Part of a small language model's weights: RMSNorm before each block, 6959 steps.
Each number is 500 + 25 x the weight over its row's rms, rounded and kept within 0 to 999. Layers, rows and columns count from 0. Numbers have three digits each. The size before them is the row's rms in percent of the matrix's.

# layer 9 MLP down (transposed), 256x96, rms 0.0952, rows 30-78, columns 0-95
100:463531451486485459520503478543530483478512449456478507519500493503492463481505514497517471568447490526505516501508487474460500477479455494500534504510518492539564496523502468495507535506515441510490523477510473489518469503501527476477511523518501534495524548482503509494515507531499496513
092:512519501520530527500480491446466479497505518484515488510490489452505548496529513528484536471536526462536526504525475496472490473493478508502483510513478520481511520500485460478455548534470527524505476505515510453492538494482518543514507478475524524536502487518517435480464494465461472503
098:533503476508521518477499504473506464497506524515465500472510513494481514532461505505507493449457516460496468516516549503542493507505526521498481503532490504494521490456482512465510533473528503484447502462477511492464548535501476492503541500495479489477570448509486449519483484503500533471
105:515505463486517494495514496504522494481502515488464528509509528448482521539483513457492481469459538510498483517511504529490452524458519521498478459505480508542458492493481505475530507488528460481523497516464508468444462507483546487459527496541509502541518483518463504535464489518471496529
099:513524519488513484466541491545489510518467494510476502509519494556517552515495468468444493531533487501460510554518521558484474499492499516463492532498543522538488494497497479524478514479462511496498529499500484501540512470502507519471561458486507531505484486477520465483511502485505516536
094:489485479485484466525488471506520513492453528526525499549483487509504491522522498515523486468530483476518474535458535518469473459486510466495547528484483528511508541489484463484512519524513485543496548519437489464504518502515462492464465537516504501530465498518530503525513476469487504532
100:498523463500495520512512516494501499522498460507492551538521540501467488514471519480528516490516505501496468491525537464511495505534520497488447511536509473543490521507482498477517495500492535492526493574515561551439498488499534500475535513549475487502506487511493496481541543510480514487
100:448495479511534507451509459525446478507503462503489562502485539498491524460536484506494531507493496461487482474509501502468538516523496526539555503516487490505494482503493511478486495513531501516504518509536526483491467509491510562548495524485497494542491527498460538472491505505516497552
098:465465508480489489526515501482496515519496521525474524511496463479492498520554515490513481496515492513505537511493449527522514519435512455507501499506525505473481513572535529487461516491531504517513512459518457464459513538532471511524521515509476518510482520564493521534488507469509506523
096:474519493521523473478466496471501493520528508480508505499528541548485519497468548517478475494472476489546491492496464510542470515475578481496487449510484479516474478497495503531533487509477501490487474467496464525522531521472511518539507475496496500459517472520465526525452487499511460524
100:488467508541533516512500563508488519482533544470478491493471496494515549509488498485459515503474538501491485489517455516527531496527490519518486498463494517490528483516500516515484519458466458530505535518509475479513475539475487514481527475515503461478501444488481453507510543539547519508
096:469513454530496517532519498554477473507465474486500469523483472505513497503534505492530492494511502482446495499528531467497476474482497448531539490519483519462503497510491492495467445501517508497501509496502522523516510471529542519467501524551534503519524487459464547493494522504509522433
096:493485516491524494486490487510484504512535503491484494473470519509493487515517478524461493536511453513492474503502391502488463531509487517499500517476509524550504501455482503503483486530460522488515497512501587489482502507496504553506502508541488493491468481521536526510464452484496494497
101:531541534494561523482507518549508471468481540491531473536484498465490530514477506513453509485497536503496484468484521524502507517490514534460521488491512514503522529463541536489527490510518461522493533481488489549522502453464472472499455540513493497500499490551501493521497517481479494524
093:511520488520486493489475529533489470482492522492488503481518453545499562503486459571516488523505520537492501501487473477510523524489498460435495522467523520472516557533532479511508513465498539501515506490484521567444498493481495501485467504529483501486501484502489494479492507470520510514
095:545503501491479480510504487543466483507489489479513544503531433550559485500450499531497494483485472507497520506466507507521484500493451481484502521491549508490552471528504518513441490478529489521505492490513489520525497479530484461488522495502564521482501493518500520514505465478456523506
109:471516470480508500504479502537506504508501507504543460510450520464484490479504529518522501496514484475515512527501525499500483533548444514465543474529495487498557462496508504519480477444533512449485502506504517464486492534479443509533490506497521534539494556525514499479526513502516519501
085:469468493528512497482513504514502476497475488512541463532492537518524527493485508499468482482484505501530506548487514507477467508450467526421499520492475471546507496456488538484525527466508507511524510490526495527502534474500483486507530489514494551462509540481466481512475541485489483547
095:494510527475486515533490488491487537480497504489471545471543482471522475489471490509487458482532518537518496493472549479493489476496477506503499515481532512496518493548506469512494468463487489467521490469482508537486475512504530413449505457498490450466488500473518508527492478519525538504
097:494505512504542495500470518521507504494503512465497524517466508497502486500514499536494482500494524519432515475470581467492442496515477530480506466522487489493481545530486543503467457448516520523504490481501474453531498498508517530493506518480524477504448489473508482497471488465467499467
098:496523481513530526507510518506458497487514508513530522512511528494471427481511497551537520477501503460478479482516519498466533527490502519447487506500500540524513488491478458511506554529475500491507469503562488483517470469477550469450495512500478507476498490505477507511546546497483497522
097:506508513491573477521507476466507443514495499479475523512507465468527488498506527486524507482500506483494512473534461480528458468502491520516567503506496526514493529493470522467520502482508538462506469515504475469493509494521490558485505458465515499532463466545528510489521483471538504513
112:497486468484506477476469501523501532508503475506495524461484517447483449480442494497550523507501531545513500487550459481510502516529502494492558519499538525492549471486494524462519498515515492509498496512481533508488489477433507494469481477434481484513464513482491505492502484483484492481
091:473498499498507553448507522479473494480493522469500513515493505546494482490474498505560494461519508489489513526536437503524495466510570502491496518548541459530580507493498525524529459507500520493503479474467508511534505491471507511514470478479511487503522505500481495502506515485476473489
109:479487546521534487499504524526498499481471494506486483513511450485481496461512507481504508472515499512574514470503466463523506508525458546468467513520495523505560497483521568558520470504492518504505511507482468528501516506494488478534479514514473496511531538520529540504493532475485472513
108:487521539515510503466472493473519536541496471519477544480509496466493519518505494487551488490540503504479514501513485527498490521533512478508482529500484456486529507518504462425519488481513542469509472501484483515462529488575501511534536524534514518530511508490525553508500507486464481503
100:490491531528493535488541501509495474487552524494479526493517542506513484484518487480525512494479491446516499514433571517515505519523500511489523532500491510478469463455495548520495498477486513478479487514494506462459487495498536458520538538512495512502511526484501520507461509553495539534
092:489457492485512474531526507519504490499477538547507490500468450481540455514495465473529484511511480539532505485488510486509535463493499474424496511489491519537491521483573542514538481483494511524491525484482472498490506498516493528488515543472500525496477502526526544519513505458482498491
103:507489517552512506445479528499530435502534512513480495506464497492522538533469517520454463481512486524516553487536539492488484479506507517489472548475528480540503466504513478448516499475498507494491501513525476501513519460511480493512514475528512510459484544498515472489498549513532516510
093:535436511474488492495488534507454510488445522495495473484490515478484466476513443518520518529552448550533501515523507491504503512470520478498508540472517535513494478479488513492502495512484492543511491511514497516517499516499461539502505535500491494483478520468434536452513505516478476511
104:475482524474525512491504467548508483515495491544427513522505455527526500509529534472478505497464488556482505477500445470476480517520503524524531480517492480512523500509517500454541499498498486476494510552509494474471500488531503566517492539489514492477506508527457533490515488500507498535
099:490508458464504502488475543515503503466525491515463461510512526567464511498480537475492544484518477524486494504474464518502501483537475432515547497519517548486485452479483500518541509469534481456521475530492482505500474499469492486473511489495509460498541475499513501499520513523527505494
102:522516486502497520489494454488451494481509491494504483506525495485466460510489499525482501526519532505527507557475538487504480493493499503496495492508484550484465550484520425502501507546492484541522498488529528494449520493513558460507515535498521497507505473467496514494461528520518436514
088:476472494519480519482521514518500481497496453464479490490447540454506450570536492510483459500522522491514497470504514533514513456503461488486506512501534476451538503508535522526506535497477470549479495504513493494504458478500480497505499500480458517501467531531495495464541491497466494514
099:519511488498527482535506495474517475536522514502545499488530516538511530482476488491527507515531514538542505484502512478466505478539523525522460558494512482463480555474500499539447513485485525530533461465494485488511518518527548496509491463521482477510481470492444471533500501500504478501
095:481503452528534526540464527504508487489495493487506530476535498538470497474533511470536508488506503458524515459486475504489487465523491492544500473550494534552546528488479473547521506498526489515497490484494508479504548516523486533539501511522484499498501483503516489460558484525539499468
106:527491496524505479487533526552477491522500486493516466519475526494483492533527505507508495489467521495472522539522521511514520492464469524504499493539520457494489499479519486470465435542489516514502492500461511485515482524548508487542518448480419508495517478497543497519502497487525480547
106:516499483516506522494506529490500459504492491535486527527503515488513523517489496516485504484492553486478476514486410464504501512496496502510461503544517481485490477460487479505476501494525535524521499495513481566532513458469492487505460516461501519518472536443536450534530502485524480496
095:500515507504477508491514507509483499466473524497526433483504503462514500491528510513479468502502489489536484513523550546461487541503502495470536503492495540489520482460586462498517509482539492502531484498497518496457493476508472466475498517544490457476553517503506502506486517493503550524
107:452519518515493526466507446499501470510510490447527510478516469525459501522548502521511498536503490500489515444518497521483499546511522486512511469478521488470499460575479485554497486523514505506513494523488486518530450496465501494482522498510493504474474507453487505497538468510487516453
106:501492461471508506460486500476531497526498466462497459514517499532540547495553506522493477468492481489500497504494507492483525509540474483539489484483431533481518446537494493512480507542491488513474506513499496555489476540485546471451513519503496498500508519496508504510486528519486446463
102:509529517520452438520574548505470471551506465495479520477506519472518492499465462468473539515500458480525537504496473511509506491472514479530473502493503490496531524502505486492511512479533495505515515529448474473529504517477458519509444495514504462506472514490506528511497477498484492492
107:505488495477470521432552531463449550466502482518475523491441500473492525532514478491520538509482477510545522501498499512535489484505482478559534485464472498493536521524518482493481498527480523495499492512529522515502485481465475515507513513501456506530529512549503518513517517485471502503
105:456503462498510500510537488486498503495500469469484525504470488480484486543504461463514479509480502522523528504508437518491552500532486524493493531547561467517475470476491508455514509494467519513503520487539503525508485464520547553477452497510512460499483489490469505510527537488496498482
105:524498526485511531543518526488476526492535506541471468526466501439489487456524545458519506476484484487456538534496498531485500552467501485518487513531509536520433510505499492517488500507520490472485511505439474494490472489504542498495487495520486468488488505503511523457520514485519471520
101:507489561513517544473512490537514504519483486510469532457508510522499484502515492542521488493495507439518520470546516503540491511533501505473501533532513505511514511494527519508508502449506521456505486558497558499503488496510513538515502494481562515520483526524540497461485467478518540489
095:496518502498518503477507543469514533483462502518481502503525484511491492454518512511485475535515465435485520486508565479543485483499539497519509533517502519486514543495519507487526498522449504514494463476554470503515515451514534505500485537500538511462512469466521447498532519478493498498
100:499538529521498465504462538543468500503520504466544538502473486485507472476489513492518498493450463489522539483559518509508457535531517533506520490473504506477506468490516527510483470509506522496524519482470483503482469475500459519493460503527469474508493557479512490514501509490547558496
092:480502476473511453540517499489491447528527488497523496496548475543510502491519505506506492542515522490488530534511515537541494499504488495500506523538482502515488493495544515541540498491520492518504504450507451477495514479527467501479535539528516528502496491534495443537478493506443528550
# layer 9 MLP gate, 256x96, rms 0.0971, rows 31-78, columns 0-95
097:490505476497526466486506498492520456492509528489530511448506501506528479490514501505465465517546517487550529520502522513489477482522477526512516483500492516513517484534542480493571536545487477504482516496472507510518554503498445454487482533478492486502488499509426515506513524501450480503
104:511541515512528498504472513463497513462540493496541486486507509552505575518493491508513470473528506439457513506506510498519481548518525504474492494505464501495492495542516492445465527481515490506491517510502533509516513495515474525497493488537478489457532462469487516531463495462533527474
104:494489508495515518494508503475526522518505509524513496515543527535511476482489524492539540473474514495493500498492453537538501569497524514528517486509548515491499524492477551526500513506452513511472446521529452527510469473526492479518472518479518466496518525508516453451490509534540482485
105:476452469474537470492449508499498536494460504503522491521506492534502492465488504505479486505520538512477514513455500488495469500529523494482493536497528487521474492488503528537526461517470496492544549507524451487493502526524505489472546472538510520502486531479477440508532532549532481501
093:512443499472540487462491505501489524487510499521526521531466465500496502475483502494525535473473481449504519512467505525483526466478499471475498501484517484521508477489428474538476537513512476530507466546476530511495518485470511509496444493517486472513520478518553499459523482520505543501
089:498507467512505467512463528515508443523487457524484475516557532490486461524458492515506508472507454519521492507500475502517505494526513540486533536526525524481484529515503535526552514529509497513524514488507512540494493519515494508520511484472462453532482523475518474441519491541536488492
092:494520517518523534466472464506514517491495490491465537481510485493549519469533463478521503533496473526496465481499504462519505508509485537541537441554474508525484518500474546473470498458522507521500503521510500447523509486535515540521496526520531478526516467518464527485489485484526503481
092:550529490526486500501460462466542539473535467515487526526495482485509482505514519515496519500557493498481509525502502475480473506513468524502493500515503557501505472505505498516538503522543528535495523505453540499501513475522518540512449509519498530487507497495541434506514487523499543543
092:463513500537498499508459524460525493511543483490533485574534476537498517487439475540522484498508521525524523526489475496509444508504509526485465517471497470495499522505504507542512490533528510496519487495517502518473506504510557530496481513520457510488515479510441511506476481504507495554
099:484493458518509493512489490497484499473531513507442514524453523489497532516494516485457489521499525518539477490528456483497496468544529471514527486529496506510483493497468470499498495505516505550498500518485439483516510501522521548477450581492495478534495513491501540508465498522524478538
101:471545501500520502461548490510497503511509502506464485441545491501524479452495519516492490477536473472490511469454525475500540485467515486486497532495466459494532508507491524476481492527502494535493497497522503502525465490476480524507527467540462498441503437522497496511448481521493514515
090:513519564503549502512458488513539485463510476505526484518515492485488503436503482506479485484501503497486457479508496508470477557486493509516518525489517522574516505506487500504488525511479473511475483502528510474512490480517491508519507517516499484492484493568524485499418485438509480497
099:469487486450513477486490458514465493473502493544496480507478546488437502496524500473460509465514536481492503482534468503447480567493563524477529533499530510504516495506523493515457476479499474505521502520479530474500544492490528486519443513511479494502519486520511485515498480515508477490
097:433528482507509505477468524523511526511486495535522457553492506535472475520493526503521527483494534505529493488474512513474492547542486478494529486500501507477481504539483485536520504469474507533503509519501487529474512464506554553496482470510487491533547511511555517511497528489501501552
099:467503474464495495488488516509528488470493499523493450453519525497535501477484528543499501491472502460518506508496505510514471526470510519490514489460524509515495445512510466502525499498507455568513530500489513489551539464473439474532522481488488542503484511532480521518480479475507521547
097:454513502534522486508494528485519490499510463483472505502529461541487500449492455512527523516554497487492518550506453474483487516526533542490447502506542508502487483476464512524528472534507528521500486541498495506479526488477513505474476484538478476495457461497523470471507473508522489465
093:533453521531531481517536527526523488523522508521539464502514498491491524534501494521484490482485534530513553501501513513517506474506492468454538518509485508536526434483526535509500491487483507482466505484493510489508517504456460457538463509522537466478457534479505474522484487542485485495
104:535501520471496506460505554534493480515528490498500464501542505515509504492497521519490493457506496527513522475520564461460472470457530463480481515479479481510465494486517489562499480503496538482485504467491472510475490486497490504488559520541456507478509488516476470497457517532523495534
095:496469488485493493528480532473520488526501504539485463504490530498528494494532532451546509491546513478476491516537497487499543540484510499535466496529507509536476490461527522511525477473494522503469528538484472561500514458543498527548476497494463459496547520474500533488509487501500506498
103:470475494531528518489463480494486538456526471491522501494497551499541481535497478538504495529497546518483484515464475506509483510524508505518512522509519499510469531480520496483467492537481511502473497494522538471482495508552525576542462562490523531476495487516510499456492493518507518525
097:493528496514473485518538506494524502509541457488538485536501495541497502508458484455492479477508493487534495492512429503484504480485506485546492532492498534492486526469528476479494553517513514501497468442518497525468489482519537531538537474525460470517444516528510499500539503520501495499
107:496484553477497477491517496473510504540497493512479520516527507520550498495466435448521525458531485485526515515473492492496512501476530470503467518527485523545481469515520502513507498475509562475508502478504497475538478497512529478513526510564520451453501462494509456501514493522503516501
100:481512495474482512495527549524461512536512498500500525477487489498464472475494488457511495458481514508485509488448512504463504503527514503521522422483473443494509474528498519463506485496479535489499519498477515483517508532493508495493527550485502438504487482478444488494469518512483451459
120:466534476524512484483463448513529502486489462453539484497496553511467504489456504490508544513511486470512498481455479528510448526492509496486484501466516450527496496538485507498504464504477476541552507500532514518474501459532492498508529503504483487536473486554519497496510497523513506539
105:537455510499513471534524528533509506501512449508505485509494488520475526455497490483463481468498482480495501494476470500507520472514493534483449490489543541504459530503506523473502509500533544514534470485474478475459506495539481545497539533528531511496454509525533500455529505531492473488
104:499481437428481485489494506512494498478524512504494521497460451487482516491474497461483487490507492480518455531496489517517475535510532439505538487506520539516491483474513489486509487465488495504515494509488475527504443484544541485513504516508500476561526468525520503478516476471488554491
092:486547506514477455479475509466505473507532482483487466534529537505496504481508501514469480468521530495499501541503488485460458528499484506546475507484486508502465534504507496502502579497519489501445481501541461464494503518472538540526521509497495478493522475457460521516488499530511535526
108:526525522469495505552481514517467498508523452476474521508506456514520490493475465475529502517492486507487485470413465499500540510462482504519471513479504538494516531482489483533516503509554513494513503497453492546480485496501528509468518488556507479458507472490530499496465469477499509510
098:509514477549493475503494521461523477463509501460488497511496475520564491543471520488496521449512535474512523543490485539509471507516539495463524512480484529481509481454506492491535491526501475503502518485501510503482527517517474511480488457529538531510485531513480449511475490451546536497
100:542474530467514547500489550507483490515486514507495544508518465509518532543481499478505505499487507520532495483486490475475558473543512528490514482472528488490458498500507510492509523501470520523500549536522525454530516459506494486500535537459489448509474498504506537492526473465464475476
098:532490516507524493478478499513514543477503469497441522476483498459498482520473509513473495504444519520511477515481526481531479516506558487505484498478490519499452484458475500484538563520520475485494500522500535496483484462470483507488534543536535504493511469490482508531477523568503492521
098:496488535486508532499466507495479489505534494473551538523491547453488465487489514498530503532491491482508514549465482480503450503508508535474514532505529504507511509510560524480507493513500481518528477498537528526484533469515499524571512558508474498525479449510510505497520519470524478501
094:494511490517475515517500468519498496514521504488528432484502505546484457515502436478501499536560514492517487477464457507487509478499499529535488539467517490513481533551501501501489518503519511480462525525517490454507478540547475484469509529493496473511469473468538495505515491553485502504
090:471494508520520445563475479538544454519476494499486527505510523497489542465484522528534522478497477501523468491522462501526495518456502508497490559517521470556472509516484475523456497516501492516510483519472474471523520513489486497519482458524516501467508448496491485494476510509525469479
090:485508484523507502511542513492547454496535481530477556497563477528539513469479490484501494453502454463528518470484484482488449480527472511498500497519486544558497468465474507541516486482479508495518503479532509461468513518519533503509483512511483487493471509504513483478528457490500496513
107:495527490535550479495479479495480461494506491513492493490527500574524479457494529512522536507545466482486510505523485456500514510516479513538490474483519500549478522523482480518508542508541501497507481491480546484510509471521508545516558558490537502519492478479516483536509488473490518474
101:490456507490483494512515492473515467534541503510504525462533505499479481481498498434519537492480518505543501480541535479467467506504504524464483557538465490510500485494508517535513477533503491520505473490542514521510552511517461517524491495493542516518526439506467488490479471509541516500
094:482555539512502493543499572515507494519528470470509523508510535513493466507497487452480540525545478480480525488532514463494475525490535553512512548540502509523526520472506496474510521552482469531505526506533493515470478495509510485495521497516501500516469502469481517487501481470514538473
101:515496512470509492487487511511519531498470531489454549475453487498491499491443475459509506483530461435526477514523463489529495451510543502530509471544546508513498497469494472472494482508458474536503512474455481488503476487531498536524503526527486469499473490515492483486511474494498472488
107:504471523492519484521496531509531502500504475485460506474503523489516489492535477474480485514509466495495488508523442497527473495502490505506448504501498507547498544496539560480514470505474517550517553533508566507490544479503553512517512526514547503487497482512509521496440476478501516509
112:490499509473517422485528492534519463513477478519476480512503512495492488516484482476485482481558497516492501522439478509479521508511493503505510532511510518496506524470481490562506518517494503510469504534509479509561498548498518494461491497534463454473486469517506498513447511487568506499
104:491457532513508498468499504479547460501541479559556483498526548492472467508457474480488514500455481473502494519480450507486500501502551511503465478494572509526476494510467528508510509482503528487513519523499502510487525486501499526528503490507490488504496469509460496447521500454530490503
103:474530507492502517516480482530471478527505493500480496514525614549519476504519499483493502515500512520525482510496485482485505532473496549522467498515515505534495491449525501508463527464482505517502448490547542484495503465516538532470473495492490470507497450499501505521475475490511486495
102:506516535472548537487510519531446544462498514480459493477499540487515460493505499486525492485493490504485479486468448487466488481507542522531472501510500493539469497583508522505511500483513515490489457485498503451515507480521496521559481529471521474485497531512492525462491514516501496499
100:530514500471536509499503531510506496483473513498471556485544454516537472466503498507576502476480479479512464488509491513522504523547560538510507515533535498498468510506516498557496513468507514482473499499445510500503493491537487519495504473487479485549499505532521519494523476480531529483
083:480506484520540485495498528469519472492485498520491506507570493491488516475500503524470489516540447479465515518558499494545495519473531523512480536516506514481534490521491475491510508529461493524474470512533511517475506508496520524508483545493544546503473436486531446520527523492506483507
097:480457531466514496487482527513497511481438463520490508540533531511539517500511506485449518486445475454498482519473473487505507471476523464492446468471493498522495529492487497487511508593461510516528469481486509474483502494531500499507512518510502493483477472487511534494505513503475482473
098:445477484486491439515503504550468512478563537529498458506583505490479499500498503489560486508527486486513504506495488469493451490469484489519503523479477496488526512525474512505518493483515510509498500486502450505459498522533487524511505479443519502508507479498487489482538497487523493546
# layer 9 MLP up, 256x96, rms 0.0976, rows 31-78, columns 0-95
091:511471493496453511504493509515481504467471509509507530517493504524518486512416501441527479531457510509498480481531478548472532487510521505527519477480498483467517467497502485526462499452536517500519486531496500542458482489496468497468516480543504491522525530500505530480500529471549522479
099:522517513548495482488471449510475508496513504453519522494466527487468489483487497462456511506535478544484489498507475473466491494468494501515480509507528482498462514477506523490496496466524498475507509479526483480507463498505562515508543529471494516523483498533485530489544560507521422483
103:499465489524515516508499556523504521501509504490439527459498497464500498498545533524500512510527493480437513482514496530528517460529536439458509500501471519516501482555497521476527486504489488484489526529461493467541487492529506509510529546507478503489513525489518488539470497491473467527
099:508480510503481484529553498510528538507528543508489502477538494530460490516473512440466517503489500506517479497534468465519499526492495529556519502501527493501475533520472489496458492531522537508501537544481519480532495496428466460499510472472515451483513500520477499496479486496535507506
092:480505510465472521503476514481514550507465506466476507508474528502518525495473460479435499466460460476522464518529477485504502518500519488513494477517454545547467485488527549461474503475481554492499495479543505528479479473514550525484496492495504488508486491468480475504484494528534509489
104:515494508505506561473543496455486555488490508513525535530493531505504507500481531489505506462489512484482507492510488510507490555499570495467481480509513498509499488509463471491506468474506509512526447569498475480468495450507540480466489476540501492456492456502488519530499491478501511507
098:506461467506499486557495527510498527460503538493533492505473462469496468526522505444494464485451504485496505456504503487512449543540523506484481524535499517535518503537514452467492506505517461486484490476494512478492517457549535507513498522519501472524465495510477520464498515486474483510
095:513523477488493502456517528493489498439491490520509498485502502499507551515514452507520468438519476507515534464506508531510472466515481505527475472491474438513479500486471490497547447495533509513507548507506498488462516507444486488506515505514484465512462522496494538481482527533511507542
097:519490477497551507530539503497496507470500543494497501464506497503503524514557532484495517476521471424506499468511523470479490519505523437539523497503491554504474509457534511481481552492495504504493548469509462503520507449512457504504506499509490509505471468487496457507500466494515510488
099:466533500470491425504458436515481462442513457488473537477517476497500520478477511487485492513521517518484481519516467528442502506510514474527499513509512516484503501495487498483489484541521535520531490482521491480492501497547538490484471503514518519481497482498469520554485486500546529476
095:505481480521495504505520490476462510445508512528473527495472507494490452501470499493483459511484488492520513499502489492471545543493479517481486504488497492529469478481488483508515515495449471531525514478530509543512485528484497479526433486501461475529423502546518477522538468524475488536
098:511471440503502472499506533465519509535549517485487494482489462514484473543501530497517532485532504454569551514444468487485498457514522496484481519457464490482477514468524499521501477510473548497497537480486512528507535477490528487476472491493512473506495499484510481520523492537514496500
099:519519498514512504568504477477515475533505488492475485480508470509481482484538471484525505500515497492462503522466516529469506470523498452549479488515534478493517487478541484501523501500527550468508480515442496478551524497504511483443455472508519502533451518524527503481522461499521514494
092:493512524509462459530492500480458490488537479497488486517501515486468509495515501481486511531476570495408484522468498523464505506495530535478471502516484484520481514494530466491493486521526476490482485481512500459512512477520436476540492500533480500539458515538485531512490507517532514486
094:460506493532534539536438502469488522512491485523474471517466508496457487510541516495482512506493496492467489520536496501456540498522517556489522471485541519530505525481484526472471521500468471477546471504488536535485506548504480465548490519542479517522508523490499514479500494484506472508
114:488524474500497480472499488492470530498537497525516501470466491473474508498524457498515521541570533468502514504526491499484469533555444535481469499517500496503522470469495526523494504475527507459454478537525518510494507503487512478510460500479470494548464526512489494476472488495550530482
085:527547512496466486484516484476481534490511491483498527502468438454517482471491532493522497500524501468492467459536498488514518470499502520533507478484527515435479510510515470513483497512512511484496487508441497474485466520480529523485483486483481455506516488508539525476550484477514526430
096:519457486490548507470514512487525523503515500509479465466460523508517510504540504500500505509498506524478492505532494498520517493480503515488488495531506456505493473485527560548477551539498531517500523476562529455435484495499513488537462535528509533503521512532496478454516520515478481483
096:510550517491494472516504483460488485528468517505504540512512475495469488471485463458522489454526483482492548519511486501492517470505505518527555497480457486522561487493538475535521497519495449512472523490543470485504479499470466484479533539525462553520486516501504500507486528500483509481
096:445496510488469490538449510493472529543529502469452520497475479504490528485486511471453489509513490508477445536527495502511514513527533494507492490504479527498495476485498524479501497515466474530482508470453510498459531497521439470511506501481459522519537536505502528522504531469493460465
099:571509506515528504507489507500528526511477526533474469486461482475530499511520482558489473486489540469463521482488507520514517535521515519531454469503489464474485474520512504519484491502465471491517540512483526489540541516533541511475497534493512500433492508507493485501505514473545530479
115:506472523498489509494464527514475523492491517490494474503526530452546487511420447478494550472508467508501464520560490510511509469515498457479522485529481490527485458495501490503546520502525517495497530544485510514530482506502491467491492495486454458503529484451488496470481511510479509488
089:504506500511489457541509485530517502517480531518508484496482481478490475540560537519504507542510452493491489472489505513511499498493497481509503511492525515474465563472482479461465510517522494534489501550557478539501520489495473484487506505477543511520519571511517514476513494465480515555
106:480505497498463512498527509504502513501516504490503502464509520519492515582515489500443493490479526576464515522500495562472543456496511469470506497512500515482507533478446466478505507474540479489482512465506508470521509489540520505485498448516510497511492504475498478485463526487497480457
108:469490521507505522503499533462489511440445459525508453535517472500505487449530493509496457462488498520474511473542482498500479510490508505541454533539518490524459501531509550537518498507517457522547484519463496516528516504504522493507510480470496510488522505476530515526474508492503527475
100:461532521501526488490514524517489515506479506482502544444520464491509515502479527526500501466519476547501431473526498536495518475479507530522498496524510484490480509523483507495554441479500477508476519543496475484501503468528559512482492515515492483522507505524564484484538463504465498513
095:509509507533503510481455569476470454469498487472511449487509524466522512483476478529488474497497510527505461486503495525540510496469502496529522486479524482471506502436546444487496477520504499455504503491525496477500508469481464481477492537511484501491479478449459499464510488541509508504
101:473481482495491504510478462536512478494481493484473548534510495460496479556525502536514509554515519478495478469489481520507511521494506485538498513520561466520522464500511487493499523568476478507523483559458511451523496491469508469495503483509493482523494520526470535522476527489479530506
089:468518517530507494525515464511519489518531479514520457523500465505520538510492491439466506542480510520478559501534497501485479529483531521492489483506467509491533477445484521502463521498491492447487504453486513472508497495524530515509516492517486520502580523527481488532494475506535521528
096:478480522485548503506479483494519502532481497518475507482490518506443501493530540496481510522507481519493470484517500517472517516493419506474509527501527516529509498472482495549510523512508478526480520504536550529470555501522477435500514458508488477507506529514466475530479545511526515532
100:503488478472517493505497512471495539493496475491478521512491486521509509478505515475500462488490537505500517479513465520521461489474539539460483505527491517526514497519542490470454499491469487537517498514525526498467497503476533531553449444453494523557523567484476487469498499490513483530
101:500500453536484507480485470501536542507482456471503507475471489524551446490486502493494504518497499514511468524463481550470466526526518566493477493516528458485526540497493464459517503523504503496542507520495502535475450469485503488484502480523519495490480494528491454511506527484484537519
092:499486476489500497526502491490461471530538484515497487479520496530515496448493453485503446518484513514511482524460531497491497485489528485569475499528498500503481470515499484527519514523530549484534519507520519489489516531519482507496526509470497512505512472449520498503466441570495525553
105:546518521526523539463523510478496514497540496505565491515515500536517468481481501476517461468529502487468535487501507442477495467530532510493495462503493481454500532483508521533520481482511508531516483474518485523474453475505527534532543487519469487517469503506524501531505444482496502509
097:492501527525522512525439505497496533501491528505554465540512516514467501541543526509505508526528502493527471503498507522554512489504520497512498524538533455499492542496499490531504528549503506521528492483480486542498512458499460523512524488500515517504488435472465458510498506499530468459
111:504454483527539466492528483511459465550452526504487487514483512516517505492488518488483534512543510489492522494518499451504532465515496485492488512510501435501483495524484505497445492518550498488490454499441519507456518525495503519514537521500464491502521510462549478522522524519519483479
108:553523526451488505507488522501519554524528534507540487502458522513520506505494449533492508503515455549516511502538534468523496521511495474466542464496490531488511490500500536487519503475515538482511542527477530494518485533496518562516534479519484478519508528506532495508522482473484494467
094:473513539509547488519507523545511539518471519487482509506485522546501460503515470482477515514492520449519498532499497498507486518471501528505539519477506483549538527423535463499514482536492499551501518490492511508497462490506499530472505479495518478476510515469490477483477530492542555482
115:529507534530504523505482464496523519525480478511482536489481491474474500519472448454560503508524505508472503504589483490521530476471521508526498457493481481480494499472508480520497507488475496424573502469467476501495497498520476523500501509507518482507492511519511479488475508476506479475
111:518486529524499543451532497535540528483519496477510535523498464473520502524537465476501474517525506499495492514491500505533521517521479554506481473493522515510506518539525508441430489550506521501502514504479514514479450492496512511526481513488524494513529479513490528508458458502477461455
105:506520478511493539509502543485483488483515493456486458542495545514497486493541515449521484507475497511504531484500499498474545490525502544543456479510502527474476536472508514535488497472502488494510482491514554473425522438492487520510507551495524508499475514487507481530489534481505486487
115:496485528439464523457511518488551524496478479520527502506465506481482472505498503444509496509478498474501473510485477523477506495517500489529489503481563522534507477515493518474476503499524493486541492510502516477490446511497510541553500548512446487492504502529533536470555534486491502524
108:473470479528486466495562513485506515506490497455461490490476469493508508491455506489500459504478498508482529528493520566459575473510484466494486552512510482437497503517506521524516525478476497520522528487525507501510520503466529523521567522501489503499481505505518477496497489519525519518
106:477470492439502516490499470495496468520477456521507502453482511489516483473501527476504517513486497545551462478490499481535512485546518520499474525526491518504492510496510502517448534491470483552454489522495520539538536511525457489527507471461505488517451481506493500475526523473520533512
107:478492531536483506529488495465500500509529480529502477499493505545504515564510470521478522489532536508479516489498494529494496501457462498504494470504487498528519519481495515504554490543511492488540498496537521499478492509519521501512490511525583471490505479481482443468463530489451451521
097:519455487489493494531511477536523496474516515510482521501470509509466500486479512490526522474498528457518445517457495434479460483492518551497498502472554511522484536506504536513493499539473499543509504499494501496491529482516525525477531479523517472474513476488473519475505464440523489455
097:514487496505502496502475500481524478495487550523479521501495489503529509456478495523497479513505494511527483488512516531480553500477466523514500513517489469439497513480516483541496493495482495508535526480511553471459479550464496447522503521465514476493486514560510572478534526464485474482
095:541459507502496507486500472479523480488514480537510525479481490463513482472515470460502572468515489505561475453487512467497508492484506511493509512506525502499498522484467500504528507471497506519476491491486508506570493492480485504517494445485511491535539496457514461458514521557540483472